python train.py --head_dim=64 --schedule="wsd" --final_lr_fraction=0.0 --steps=10692 --dataset="wikipedia_en"
Each number is 200 + 40 x the weight over its row's rms, rounded and kept within 0 to 999. Layers, rows and columns count from 0. The size before them is the row's rms in percent of the matrix's.

# layer 6 attention key, 320x320, rms 0.0419, rows 253-255, columns 128-191
099,285,178,173,169,214,249,209,254,138,161,225,225,200,183,139,135,200,166,260,174,267,195,156,182,175,213,277,231,223,171,192,125,237,226,161,175,205,179,202,179,140,158,148,193,133,128,188,248,239,257,252,187,145,290,228,157,161,182,209,261,230,151,276,232
099,219,167,187,173,176,165,229,208,252,152,238,217,223,240,201,184,163,240,253,200,128,163,158,274,199,167,161,215,210,177,172,207,272,167,170,161,178,177,151,178,206,209,268,141,222,187,128,193,166,151,201,142,208,214,307,151,211,212,214,215,232,155,209,254
090,163,170,265,274,185,181,203,177,220,176,180,249,194,215,209,203,243,154,247,173,197,272,240,183,264,190,283,211,198,174,249,173,159,206,208,196,254,172,173,191,223,235,176,243,214,214,234,174,146,226,223,224,196,255,246,237,230,232,157,178,195,261,195,123
# layer 6 attention query, 320x320, rms 0.042, rows 254-255, columns 128-191
098,188,140,256,198,148,155,219,276,231,193,162,148,228,259,144,172,240,82,206,193,171,138,211,219,191,222,220,179,175,252,155,197,292,144,168,192,244,209,158,195,170,146,184,176,118,243,170,258,257,108,242,254,229,186,120,229,166,195,193,231,236,208,153,178
091,238,167,248,135,241,262,233,146,180,202,211,143,259,268,243,180,122,223,186,250,276,223,166,236,163,238,233,182,272,228,268,245,110,185,184,232,259,201,248,167,196,168,185,182,214,168,267,237,278,155,221,208,136,234,181,229,167,159,173,222,254,171,162,226
# layer 6 attention value, 320x320, rms 0.0345, rows 192-243, columns 128-191
087,247,178,227,241,170,167,158,188,222,251,166,157,170,162,200,248,188,133,159,232,173,166,142,153,155,168,176,179,179,294,171,247,201,216,155,239,197,157,236,227,173,227,182,230,211,140,210,192,222,157,204,228,237,185,212,224,190,192,242,226,230,180,225,139
087,114,204,184,202,230,183,277,218,211,185,235,249,177,162,252,234,232,150,196,163,135,185,190,274,190,184,234,243,235,243,212,228,197,165,136,284,234,200,160,211,193,160,153,218,199,143,146,149,203,259,250,301,211,159,200,219,259,141,227,183,199,167,205,165
091,148,282,241,189,159,249,218,170,150,234,186,222,179,201,188,175,213,224,200,230,253,167,251,263,215,153,165,256,122,150,93,177,141,232,115,265,239,260,194,242,234,288,229,169,170,149,273,270,241,252,216,155,272,165,261,249,227,236,237,273,229,211,194,245
095,131,232,169,193,205,176,253,201,255,193,218,200,232,171,245,219,199,150,197,204,213,151,209,177,170,210,128,249,224,226,172,248,230,244,215,175,255,190,173,190,288,263,195,197,225,208,192,194,271,188,173,225,232,178,188,284,226,140,262,202,177,237,159,239
096,200,215,160,186,166,181,139,276,274,219,224,189,186,213,203,234,227,291,231,164,167,237,186,179,220,143,122,155,212,186,224,174,218,195,133,256,198,243,158,257,224,235,189,214,204,165,255,178,137,207,198,213,150,183,227,169,161,202,228,239,155,204,205,181
092,136,212,195,181,153,267,172,194,224,160,221,227,216,171,226,238,136,151,167,131,171,227,182,240,152,181,259,258,180,245,226,253,115,212,227,190,189,186,215,158,158,220,207,216,224,266,216,173,211,226,264,263,230,209,194,200,181,164,212,242,176,197,135,236
096,193,228,173,126,164,252,171,240,193,225,188,218,233,181,255,229,186,260,169,209,135,131,189,191,240,159,171,190,186,227,118,176,221,206,176,141,182,123,129,152,241,160,191,171,174,201,154,142,213,193,192,228,234,177,194,182,171,194,276,158,209,144,131,184
092,181,226,180,229,144,205,153,215,233,119,241,225,225,171,240,279,236,130,226,186,178,164,146,268,143,152,205,213,161,183,209,209,174,149,191,168,205,225,237,163,229,227,199,160,232,220,154,188,237,280,176,221,187,196,227,91,224,230,228,234,227,226,235,231
093,141,236,175,214,191,150,219,186,257,173,192,177,150,164,216,269,182,169,188,273,208,176,173,226,231,277,116,215,233,245,184,191,164,172,242,182,234,117,146,171,211,221,195,165,236,198,226,147,105,188,220,219,257,217,164,278,178,223,269,245,280,171,228,163
090,150,231,140,146,197,194,278,300,226,251,187,173,244,240,154,202,121,203,180,176,140,227,136,135,150,239,183,203,160,188,217,144,212,125,201,238,110,156,150,250,209,170,201,193,264,117,208,256,219,202,203,259,156,175,236,150,167,214,169,218,216,215,232,177
088,193,138,202,146,243,164,173,151,164,153,186,168,179,248,163,231,241,230,143,203,167,225,243,194,191,201,192,242,228,226,176,187,260,258,188,238,260,197,214,267,125,138,226,126,250,173,266,176,277,191,220,245,262,213,250,162,241,264,163,179,182,162,239,200
094,213,207,137,229,119,183,167,219,159,197,185,218,212,144,171,201,182,238,224,241,218,231,238,237,239,146,230,181,230,218,199,205,250,278,182,250,203,260,252,235,176,152,238,266,132,211,299,136,125,145,162,158,213,158,213,236,185,161,138,214,195,191,222,233
102,220,172,247,143,197,174,238,252,165,182,226,202,166,134,146,221,213,249,229,251,194,219,166,187,164,201,180,208,245,187,145,156,205,217,233,151,149,204,215,195,236,193,211,157,169,238,148,130,155,174,236,176,211,231,198,209,165,235,213,210,296,222,239,168
089,152,203,205,186,173,251,178,266,154,218,195,264,182,195,215,170,190,269,268,263,270,212,245,208,167,245,182,270,258,190,217,210,178,188,185,200,176,250,237,140,286,173,225,163,208,169,193,166,152,192,163,201,214,196,202,233,190,145,250,233,200,253,191,240
088,218,194,198,215,190,187,92,182,162,134,253,227,241,146,204,192,206,172,186,212,262,155,180,173,209,261,221,274,216,222,213,261,154,165,238,167,192,183,143,116,267,262,240,220,146,287,200,206,154,223,213,229,169,218,263,265,134,199,183,174,165,147,180,189
090,214,186,311,198,160,267,231,211,235,163,271,186,250,145,188,248,276,238,179,174,195,186,248,230,146,216,195,222,183,263,164,260,235,173,157,168,251,177,205,194,252,208,225,210,223,203,214,223,173,180,223,231,167,267,199,190,245,173,209,167,228,208,213,191
097,203,188,256,191,298,211,188,226,222,175,130,230,213,162,156,254,142,106,199,153,232,195,175,200,230,159,216,162,239,268,232,252,206,236,177,153,188,230,232,206,166,208,179,203,165,241,153,189,271,209,193,217,199,201,177,175,216,227,215,201,166,166,242,233
093,144,195,166,173,229,249,238,291,195,196,203,208,231,166,123,209,211,198,215,180,208,264,212,227,192,204,153,288,106,179,239,208,207,162,172,212,228,164,203,215,187,174,214,136,159,206,249,216,231,228,143,222,191,133,158,199,150,228,134,183,150,174,191,220
096,157,263,197,194,139,268,199,217,164,235,235,264,150,206,188,286,216,112,220,242,171,210,223,159,141,189,206,189,246,275,237,253,166,190,238,130,187,226,247,163,169,186,183,170,158,227,138,234,255,151,227,208,254,213,193,202,221,142,226,171,192,196,240,226
089,182,238,223,247,231,189,285,184,228,147,150,257,233,235,235,170,233,152,182,198,259,183,286,137,236,222,212,145,259,141,174,196,177,167,205,215,207,142,174,179,181,193,171,218,202,222,162,179,221,183,258,138,205,279,193,200,146,259,104,171,196,130,229,178
095,128,222,230,187,147,217,159,138,191,268,229,175,200,160,199,188,182,226,241,163,256,249,250,263,197,178,132,188,172,301,200,212,254,219,221,198,227,149,163,176,213,178,268,183,186,152,185,229,211,164,171,202,204,132,230,240,205,178,154,213,194,173,250,223
088,156,213,183,216,260,171,146,188,221,168,164,222,210,168,175,259,123,177,124,239,195,192,219,162,163,189,149,132,145,151,190,254,222,204,138,225,208,230,251,197,217,132,235,167,246,144,181,226,127,249,138,188,228,214,226,152,203,205,135,236,150,190,204,163
095,220,203,180,301,215,133,241,154,201,195,145,234,178,218,205,212,244,227,203,134,189,218,132,148,187,227,217,223,183,192,151,234,180,225,241,204,212,264,199,178,216,133,240,215,227,217,186,205,190,183,131,185,125,180,205,225,248,206,173,219,186,158,160,150
094,184,219,221,134,173,171,192,145,193,191,252,162,193,237,164,247,288,252,182,147,184,157,176,140,176,214,191,239,197,244,190,165,152,237,159,166,146,219,255,268,215,216,251,170,186,171,138,208,199,158,198,193,220,192,238,223,202,168,265,233,235,179,241,195
094,176,194,206,91,175,203,258,83,226,216,197,167,194,188,181,191,149,285,151,205,193,194,138,202,172,227,220,181,154,194,244,192,151,163,240,159,236,143,179,169,222,242,250,270,250,170,207,151,181,219,280,247,168,185,190,194,170,239,182,269,233,213,148,180
092,295,177,68,222,116,203,205,266,160,135,167,236,258,230,123,226,176,248,218,228,215,149,172,177,201,196,243,184,208,74,240,229,188,157,178,240,129,176,161,201,254,187,264,219,145,214,187,182,186,200,206,179,240,142,238,249,201,275,213,165,121,158,168,273
092,131,286,210,176,142,203,243,278,176,227,186,270,133,211,142,146,149,223,159,210,231,192,174,176,149,218,174,190,240,205,214,188,142,129,185,261,173,230,102,192,182,157,191,164,148,201,304,230,148,158,189,215,145,155,225,178,197,235,202,165,205,211,207,246
091,205,224,266,231,156,245,209,193,168,208,167,190,208,186,218,234,231,199,139,232,198,251,169,209,278,230,170,239,166,174,194,263,217,159,241,220,240,174,193,210,148,220,233,128,259,240,227,195,236,266,269,187,196,188,162,173,229,228,262,229,146,181,107,172
092,173,257,212,179,169,137,228,134,210,216,210,119,196,234,162,266,224,237,178,159,247,199,163,230,161,242,197,143,255,226,156,165,182,234,180,152,231,232,128,128,212,229,218,220,163,172,181,208,237,255,249,253,216,249,157,247,253,217,152,249,204,139,151,260
091,222,230,116,205,231,218,209,276,297,195,196,135,178,192,224,215,236,216,276,157,271,181,208,216,218,213,246,206,202,120,233,240,277,122,256,158,127,172,224,247,202,206,233,208,208,194,178,140,193,183,230,245,177,157,136,266,246,269,161,125,215,184,166,217
091,193,173,269,251,226,174,191,190,171,192,218,209,142,193,159,259,264,247,185,237,144,249,188,220,182,143,211,219,219,146,227,194,153,221,203,188,181,224,297,201,142,242,151,209,237,143,224,204,215,212,237,156,194,177,167,190,161,202,155,250,210,161,270,127
095,220,217,170,157,156,198,278,246,257,201,258,200,208,139,167,271,175,248,289,189,175,190,151,172,206,238,227,296,223,243,170,126,212,182,253,139,160,140,249,230,245,122,178,173,232,194,185,157,125,100,180,199,279,207,132,263,174,171,215,169,201,275,272,284
094,227,184,245,169,254,184,226,218,229,238,219,273,251,268,156,182,227,221,169,183,240,277,222,237,247,240,256,128,241,232,157,149,123,177,224,159,186,222,153,195,170,198,202,203,156,234,91,236,237,185,188,189,183,218,270,208,187,205,204,281,202,236,289,158
097,152,154,218,123,164,258,108,185,195,220,239,94,183,185,261,232,155,282,204,243,148,175,164,169,215,227,178,175,196,247,233,234,172,194,246,145,239,177,271,200,192,232,233,169,216,197,179,262,212,151,155,176,254,234,195,143,192,155,189,240,227,246,210,134
087,245,127,239,219,240,227,234,145,293,240,144,161,234,127,275,218,205,324,191,199,246,193,203,214,237,237,220,222,219,255,221,255,204,229,179,259,202,234,172,221,201,259,251,287,168,193,193,156,221,223,222,193,204,186,193,236,173,219,193,130,189,176,155,154
093,178,171,146,178,194,147,145,167,106,179,229,259,223,130,176,131,199,162,235,169,267,186,150,229,190,214,187,260,135,281,163,165,155,165,165,194,219,122,102,262,216,267,202,176,232,228,208,228,149,210,235,272,225,151,257,239,195,230,226,283,154,217,235,223
085,216,254,199,219,197,186,276,222,215,167,227,204,190,153,219,149,181,234,196,159,183,189,239,149,246,212,249,191,242,170,254,244,248,206,175,194,188,132,194,225,173,240,243,206,246,216,242,240,168,184,163,253,252,154,174,217,190,154,240,120,200,148,215,255
089,240,174,262,217,237,213,156,246,235,235,194,114,169,278,156,171,207,205,186,261,163,215,186,216,152,213,203,190,192,284,266,147,235,170,277,215,224,223,197,213,184,196,131,223,143,158,220,151,224,164,249,300,209,207,111,239,254,154,156,195,158,185,213,148
094,157,176,189,312,287,148,241,190,188,237,227,165,217,261,221,209,213,210,182,208,170,141,170,176,192,243,144,207,258,202,196,214,226,169,222,127,234,162,157,128,195,135,184,279,195,197,273,162,213,180,228,156,214,216,239,259,212,176,200,104,183,156,175,233
086,231,128,152,136,239,224,158,251,241,275,221,250,182,228,198,193,246,158,152,247,145,204,162,254,253,142,254,232,168,253,199,232,171,211,146,138,204,159,241,175,254,221,221,138,233,131,214,149,212,216,236,228,192,288,240,229,242,231,236,225,193,234,144,216
092,198,108,172,187,243,259,123,219,168,179,253,186,235,162,145,190,191,243,118,215,141,190,168,249,190,192,216,226,257,226,243,252,141,203,177,232,202,216,205,201,158,202,158,229,239,216,231,162,190,186,273,212,218,202,203,194,178,233,160,161,223,225,221,244
089,211,207,136,136,167,187,141,237,170,191,266,190,180,155,196,219,146,282,182,168,210,210,204,191,250,238,184,200,279,198,233,151,161,169,198,179,147,179,156,253,157,278,238,259,182,227,157,150,155,230,169,268,166,218,171,158,140,257,159,214,217,189,248,163
092,184,151,158,240,120,150,204,248,231,249,162,263,207,153,173,194,244,217,253,191,250,188,194,238,205,274,156,137,169,164,237,177,239,250,259,244,167,220,179,209,220,260,266,189,306,176,265,246,153,188,231,182,206,180,261,135,189,199,265,219,196,189,177,119
092,181,197,247,220,215,130,199,181,161,129,132,168,248,233,185,197,266,178,238,161,234,136,210,221,187,159,214,218,193,136,157,181,198,212,272,229,208,120,247,151,160,204,167,228,189,193,147,197,187,237,180,179,226,268,187,175,216,175,168,203,174,246,221,208
092,191,191,144,193,248,229,241,230,143,201,189,271,225,230,170,187,148,165,163,264,239,169,237,203,224,194,184,245,211,153,270,261,267,167,195,295,217,221,216,134,183,177,262,197,201,223,220,206,206,285,219,120,156,235,182,248,169,230,248,201,182,120,226,253
094,137,183,158,165,225,178,188,142,195,236,160,201,114,192,174,272,168,289,237,159,183,214,127,200,205,191,188,173,220,96,219,176,155,190,257,155,253,265,185,134,210,215,238,244,189,146,129,188,227,197,212,200,178,133,200,226,140,148,182,265,227,222,220,208
092,183,230,196,165,173,275,256,149,145,175,256,214,175,171,193,137,231,261,180,203,93,120,209,228,192,238,162,189,210,174,182,198,170,218,245,268,241,223,197,194,217,204,223,154,236,177,244,255,223,210,243,237,219,196,169,178,198,211,208,165,228,252,137,158
099,179,186,202,262,176,197,204,226,212,163,179,224,257,216,175,124,239,197,236,215,184,153,198,200,193,210,209,177,153,171,153,208,214,149,168,229,149,192,176,187,159,183,176,217,167,133,239,142,161,275,205,197,183,207,261,264,174,221,214,237,100,212,204,307
095,141,202,192,311,192,228,205,253,231,217,199,157,218,190,203,130,183,208,195,215,156,186,190,175,211,169,239,188,224,215,117,259,282,221,178,221,214,302,105,176,188,151,123,220,207,239,176,213,241,143,176,258,138,194,203,257,246,219,246,177,185,228,208,238
094,239,183,167,184,123,245,246,173,174,221,211,182,187,197,215,273,259,163,133,162,189,173,275,197,242,201,270,171,248,237,278,195,129,266,109,175,187,229,209,250,195,147,168,204,217,163,180,213,205,170,177,262,153,223,160,144,205,225,138,213,151,217,198,158
088,259,178,253,245,215,191,112,232,133,128,241,126,235,216,142,171,252,134,238,201,197,212,211,224,207,205,111,255,182,263,184,130,244,224,194,132,213,197,243,252,213,137,229,191,153,175,167,226,210,164,163,178,141,146,217,209,241,218,201,228,189,213,236,188
096,249,176,221,171,141,254,190,281,274,258,240,145,159,198,260,185,167,125,192,243,211,181,231,212,227,183,248,231,185,224,226,268,176,193,211,156,206,192,139,193,273,180,241,169,185,224,246,215,272,137,281,188,231,148,173,157,195,217,252,207,225,190,207,231
# layer 6 attention output (transposed), 320x320, rms 0.0261, rows 192-243, columns 128-191
086,274,135,211,171,174,194,279,184,199,167,176,196,217,269,194,177,214,221,162,173,315,197,208,209,140,209,202,206,226,142,173,220,228,171,212,192,180,230,233,204,189,131,228,178,186,246,203,152,197,237,217,246,185,215,173,169,124,170,171,183,195,157,176,311
086,252,238,154,209,153,224,194,249,176,252,173,175,222,235,208,233,140,161,253,116,175,214,227,109,200,184,176,228,269,118,176,149,192,212,214,226,134,152,209,196,199,209,233,127,189,157,214,238,146,230,194,120,172,163,217,174,209,199,197,164,201,201,255,198
088,198,172,213,188,258,176,159,215,225,276,236,159,286,201,199,213,233,220,253,159,174,223,200,150,248,283,211,165,283,256,251,217,217,230,200,243,174,143,239,184,208,169,180,249,189,173,155,158,142,198,203,207,223,213,122,292,167,208,162,137,188,182,149,130
094,244,244,187,215,221,188,146,234,275,234,202,143,229,280,195,202,194,184,266,135,163,197,229,147,267,203,190,164,173,303,232,200,126,195,207,216,172,174,220,191,121,219,254,144,207,216,194,188,179,198,205,187,237,224,155,213,250,217,175,159,163,197,184,149
090,227,167,191,246,186,179,222,136,104,177,188,169,191,200,118,208,184,151,192,180,218,255,117,234,164,267,267,174,173,188,229,249,171,219,212,204,258,193,223,149,217,231,214,146,257,244,142,217,174,265,211,184,195,81,204,151,216,222,221,205,204,246,207,176
094,191,250,211,190,190,230,136,175,208,256,182,197,229,86,213,156,241,227,262,161,196,210,209,167,221,265,205,180,220,183,199,242,201,184,185,226,191,171,227,146,204,193,166,211,201,163,152,191,177,146,159,198,260,181,178,239,252,246,198,165,217,203,181,129
088,221,222,185,217,202,183,120,140,218,262,185,175,204,216,168,141,217,154,213,194,203,168,180,224,186,207,229,131,136,260,155,160,102,218,280,180,242,234,238,220,196,196,280,193,301,275,175,225,244,232,152,202,247,233,168,156,215,137,128,185,162,184,205,184
088,243,235,267,177,213,135,145,173,178,286,172,202,165,159,185,192,228,199,257,104,173,206,227,151,249,167,174,182,199,208,181,153,241,220,190,225,170,175,143,172,205,203,195,214,163,122,179,244,130,203,184,183,274,171,186,251,204,214,165,218,206,225,174,189
088,258,149,207,188,234,228,207,193,241,218,242,190,170,262,140,224,201,149,271,178,198,187,221,172,180,111,227,172,142,257,245,174,132,218,237,280,153,247,279,225,158,169,227,183,294,264,208,169,255,228,232,186,127,161,153,224,258,203,222,150,206,198,215,212
088,269,163,174,224,225,248,221,182,192,189,179,201,158,148,226,201,192,177,175,233,173,211,245,259,193,156,182,182,246,236,143,162,203,241,213,212,258,272,194,171,208,211,202,128,205,304,223,139,229,265,174,185,191,193,220,136,231,141,243,194,153,154,257,219
081,183,169,269,215,160,209,215,190,251,270,210,200,226,218,178,195,176,149,249,228,188,151,220,184,284,224,149,138,150,205,246,192,163,168,199,201,108,285,188,204,238,230,211,269,189,254,192,145,163,149,161,213,161,169,130,234,155,162,198,154,153,201,156,206
092,174,225,179,155,267,194,231,236,184,217,264,174,178,233,257,250,190,235,208,210,176,218,203,139,191,231,220,247,174,185,216,174,121,141,210,129,215,194,206,202,194,205,167,162,268,181,146,191,206,229,226,214,186,206,249,138,141,253,202,297,172,249,138,181
101,196,191,116,200,175,250,189,138,180,221,183,224,154,251,244,159,270,222,232,173,235,165,160,251,146,120,230,137,161,241,209,218,207,154,225,256,255,252,198,167,226,271,201,213,283,187,168,225,261,209,183,217,247,238,194,215,252,185,222,302,195,188,170,212
084,192,186,195,234,262,212,195,166,206,153,174,160,231,326,150,212,182,162,188,163,150,189,148,171,250,204,248,162,166,195,212,177,154,224,155,267,202,223,256,183,204,206,183,234,243,211,197,192,181,125,220,195,168,227,111,250,191,147,230,178,260,96,154,192
085,221,198,166,166,234,275,247,195,212,206,127,219,245,287,143,168,134,138,161,192,223,242,164,183,191,159,250,170,162,124,190,191,127,272,177,193,209,298,260,141,163,157,202,187,252,185,162,176,238,169,189,235,177,229,161,253,224,213,202,261,215,161,203,230
085,165,213,153,231,262,178,104,209,235,228,214,187,166,227,230,199,164,185,204,152,209,187,179,135,244,189,152,204,214,185,212,129,262,171,184,206,240,149,217,197,131,183,181,235,169,161,166,180,134,196,155,197,239,233,151,209,206,300,183,143,158,209,187,152
096,265,204,194,215,134,128,262,178,200,236,171,241,161,203,207,188,117,210,218,242,209,232,205,164,214,147,209,274,237,110,217,236,254,167,218,209,139,185,173,183,159,150,182,183,219,133,185,258,152,138,198,198,233,169,197,210,286,213,209,208,212,290,217,211
088,191,146,200,131,201,184,273,195,236,106,224,202,202,146,194,187,230,190,234,187,248,216,165,217,159,156,167,164,239,195,161,225,295,200,170,201,118,199,257,249,172,151,240,272,175,217,155,154,258,195,218,127,193,266,201,178,153,224,216,168,201,130,186,203
091,231,173,168,199,245,190,184,160,234,234,139,207,243,130,198,166,222,214,165,178,262,150,247,188,219,238,214,203,179,212,224,182,211,182,226,199,240,210,217,228,224,244,179,243,217,216,179,152,217,89,198,237,200,277,133,271,254,211,140,259,170,204,160,162
085,226,168,195,174,190,155,168,204,173,114,175,194,161,183,207,228,200,204,213,173,146,190,198,277,216,145,169,223,182,181,174,280,239,204,203,200,191,277,169,223,191,226,194,179,190,158,218,276,179,215,165,201,174,132,248,196,203,178,232,220,221,251,186,219
092,216,174,205,264,153,188,190,247,223,200,230,221,188,215,100,195,215,164,193,260,203,149,232,139,231,202,177,222,215,130,204,152,198,194,222,195,137,130,175,236,156,200,193,194,219,235,229,219,177,223,119,242,159,218,170,157,177,218,207,144,179,238,152,192
086,270,146,206,148,217,195,266,256,234,185,254,172,226,243,213,182,135,172,187,201,179,177,161,228,292,183,218,219,234,160,129,197,203,169,174,213,194,202,171,236,145,197,168,228,263,198,234,182,242,163,255,158,152,129,148,168,187,153,266,150,277,202,181,270
090,207,223,149,177,225,160,143,227,256,218,167,164,214,209,262,202,165,182,220,257,155,206,229,218,193,228,182,230,172,246,218,209,216,209,175,149,209,138,146,213,210,279,158,167,163,195,199,169,228,186,231,198,156,197,238,151,178,139,234,183,231,299,274,198
095,217,227,193,185,182,254,239,161,91,158,203,229,175,156,224,193,213,190,203,218,273,242,185,274,160,229,212,237,209,149,116,189,175,201,219,191,242,158,130,134,206,204,215,194,228,148,243,236,235,264,216,267,172,138,190,208,213,218,106,198,206,199,246,249
092,169,210,156,266,177,258,218,262,138,198,216,190,163,186,222,154,218,143,214,168,168,260,228,193,194,216,256,230,188,205,159,157,132,201,230,201,249,285,284,110,267,263,168,141,202,234,236,241,233,182,176,253,235,213,243,152,219,175,203,227,198,223,268,223
085,122,213,259,156,218,229,221,128,184,130,171,163,170,249,250,127,200,223,94,246,181,262,184,237,196,179,173,258,194,298,175,175,179,234,210,183,313,253,197,193,180,174,186,207,251,197,211,156,219,251,214,194,133,206,203,192,174,113,181,213,240,178,146,215
092,222,196,239,151,274,190,229,220,154,130,204,181,223,233,236,218,190,182,186,241,167,185,175,325,192,151,218,275,205,219,182,190,150,238,255,188,227,217,175,210,251,247,216,196,215,230,241,207,280,241,233,185,178,148,177,176,213,149,269,234,281,195,187,230
089,182,195,161,216,214,188,176,149,206,223,167,225,136,215,237,204,199,174,252,150,144,159,184,201,164,112,226,145,185,146,251,241,175,220,248,212,221,259,198,244,184,104,122,206,207,175,187,179,193,138,188,222,269,239,148,257,209,198,208,191,299,198,257,231
089,183,217,199,197,174,188,97,265,239,259,229,205,163,235,189,169,241,227,211,174,212,160,274,157,193,199,186,195,182,207,187,211,216,168,228,175,186,170,245,197,292,271,218,188,231,241,162,208,89,229,182,162,240,241,280,172,252,169,225,188,223,276,187,101
085,188,211,225,173,207,188,252,201,155,107,173,217,92,263,244,195,183,224,186,232,171,238,160,249,168,220,209,255,168,227,209,179,183,209,194,253,208,297,178,258,219,162,180,174,231,232,221,230,173,192,190,119,154,162,290,131,130,115,228,217,220,257,236,257
087,192,188,251,136,155,262,208,186,223,175,202,162,243,138,243,294,252,173,230,117,167,119,169,199,234,211,152,198,170,243,179,217,260,136,187,178,146,204,111,236,269,198,234,202,149,213,123,130,185,191,121,220,232,194,208,173,221,221,231,231,136,250,192,189
089,176,172,227,231,255,233,218,205,183,185,224,224,141,208,235,124,147,171,107,153,222,222,163,241,195,175,171,220,168,192,234,169,165,202,172,281,247,285,213,212,188,165,187,221,188,232,284,229,258,248,197,167,180,179,223,210,217,143,152,189,209,214,171,161
090,186,164,166,261,167,184,234,106,147,155,176,201,167,173,188,173,185,179,194,295,86,115,208,191,217,176,125,258,229,140,251,249,255,199,151,261,220,194,236,213,190,166,175,277,149,182,263,222,144,207,218,232,108,183,175,198,177,212,233,139,221,215,172,207
093,212,202,148,218,253,208,265,248,162,192,208,247,208,264,198,208,187,59,225,158,223,208,214,223,195,213,236,186,217,206,203,130,209,178,188,178,209,293,227,166,197,212,217,211,177,245,253,166,274,184,213,277,136,151,156,245,181,199,206,162,175,147,187,304
085,199,200,185,167,181,209,227,221,193,267,230,164,141,256,206,165,180,153,268,298,184,253,209,145,136,179,221,210,254,153,244,266,193,238,173,163,192,246,267,183,218,195,178,175,215,249,182,148,188,154,250,271,162,182,221,124,219,204,245,225,237,202,197,212
091,182,298,230,338,193,220,230,193,267,252,212,172,189,213,232,198,222,233,154,281,163,240,182,161,179,205,228,151,206,113,231,213,203,211,170,237,242,242,263,184,199,235,156,210,196,219,291,176,213,247,170,167,225,236,149,154,224,198,175,185,247,231,147,237
085,176,229,224,192,204,171,246,196,181,162,223,189,169,209,178,234,161,239,180,256,212,229,169,169,128,202,229,219,217,226,189,163,165,162,266,190,288,178,248,224,210,206,240,197,189,149,146,190,266,293,205,143,176,258,260,167,223,228,189,210,197,223,179,190
090,250,157,164,234,237,203,185,175,218,231,142,218,223,158,181,229,117,169,185,215,229,240,222,138,203,151,115,214,184,237,240,186,248,251,126,186,151,207,190,184,203,166,225,231,227,246,217,168,165,123,178,220,151,192,249,165,163,169,218,195,175,212,196,200
093,173,187,215,202,161,209,168,159,274,162,196,218,188,178,110,164,190,183,211,243,199,266,211,229,195,143,238,236,209,262,199,126,187,236,166,226,146,206,215,209,184,172,188,130,234,203,219,259,207,206,159,254,241,236,191,136,182,229,234,240,206,247,189,118
085,261,270,206,255,177,179,182,143,166,198,158,220,200,136,252,267,206,169,281,108,192,202,238,223,200,246,143,110,179,141,242,221,191,166,242,214,215,222,182,214,204,182,166,195,178,220,214,174,184,180,111,204,216,166,174,169,170,187,220,168,225,159,258,199
096,184,242,181,197,208,144,269,165,168,171,215,166,169,180,199,184,257,258,272,183,162,199,207,184,176,167,213,199,203,151,153,190,206,189,218,217,199,208,254,199,232,128,196,207,183,111,110,221,167,158,223,213,267,178,213,189,262,259,236,224,175,146,149,198
084,189,167,169,300,182,223,252,147,156,186,179,207,172,232,150,192,234,150,171,234,176,214,152,191,157,190,209,196,120,97,192,227,202,225,199,207,230,187,263,150,246,183,181,161,257,229,227,271,206,152,223,220,203,168,249,218,231,190,179,269,272,172,158,256
089,160,220,204,184,209,285,189,194,181,220,262,164,236,264,219,210,248,162,216,253,178,169,160,192,156,192,238,194,216,187,185,187,199,180,197,226,252,186,242,223,184,233,178,230,172,299,148,167,171,275,237,241,203,166,121,168,188,149,208,175,208,130,187,272
089,210,206,176,173,177,242,206,233,246,305,265,167,147,174,177,175,194,209,222,177,196,244,165,184,212,199,169,171,146,226,224,178,187,184,191,132,220,185,154,244,189,242,193,210,284,194,171,209,208,203,203,217,267,146,201,172,252,210,188,177,193,238,197,169
083,181,203,165,167,252,189,147,165,248,159,162,154,207,288,224,146,182,269,211,191,215,117,184,212,207,143,175,212,195,225,154,153,210,246,223,154,199,194,251,247,177,122,161,224,205,178,217,209,118,148,96,255,227,217,141,212,210,249,195,243,168,196,133,206
086,218,283,238,188,190,241,147,190,180,208,254,170,219,158,260,183,198,181,220,216,169,130,177,238,175,262,262,265,230,211,107,217,248,203,161,214,198,92,254,149,236,270,190,178,218,250,198,252,223,225,177,128,209,222,191,151,279,204,244,225,200,220,235,181
091,189,214,180,210,228,185,122,213,212,194,204,198,251,217,149,255,160,136,233,202,297,146,239,161,212,201,184,173,205,220,244,123,241,230,182,172,248,175,189,171,223,195,177,223,157,165,188,217,201,199,215,168,242,210,242,229,251,217,200,225,165,188,203,235
092,216,227,191,199,179,160,217,229,157,184,189,202,165,277,154,229,267,243,185,201,207,221,158,215,173,204,193,142,254,188,133,195,103,189,239,187,217,208,164,286,190,174,159,218,304,208,170,204,262,235,148,230,215,256,234,144,204,136,183,202,249,209,179,172
094,244,205,180,172,259,189,235,180,148,179,135,209,194,230,212,242,154,170,227,251,313,204,215,213,216,244,160,197,170,125,190,177,156,217,184,153,203,162,204,264,195,211,204,125,181,184,260,227,202,224,198,157,236,176,168,125,237,234,153,171,240,175,225,199
093,192,179,175,216,219,164,188,139,200,185,205,225,210,171,167,166,250,203,196,158,127,147,133,167,191,177,173,191,160,98,180,190,217,164,238,192,179,198,176,215,149,152,225,180,214,191,158,199,127,179,189,194,196,191,189,270,165,203,165,147,158,207,184,209
083,166,207,174,198,145,248,179,231,226,224,172,247,226,171,215,225,116,254,195,212,190,240,218,155,245,205,222,176,233,153,272,229,215,216,166,222,216,293,211,156,111,202,205,310,221,249,198,196,173,165,230,247,153,226,134,195,180,206,185,236,125,201,172,215
101,136,167,199,196,250,269,153,132,239,205,149,206,219,174,223,205,258,160,176,179,188,181,202,173,239,229,218,192,194,208,231,232,193,186,203,257,193,275,253,163,167,200,151,222,196,230,244,199,184,123,175,237,249,214,152,271,195,215,203,201,237,145,177,172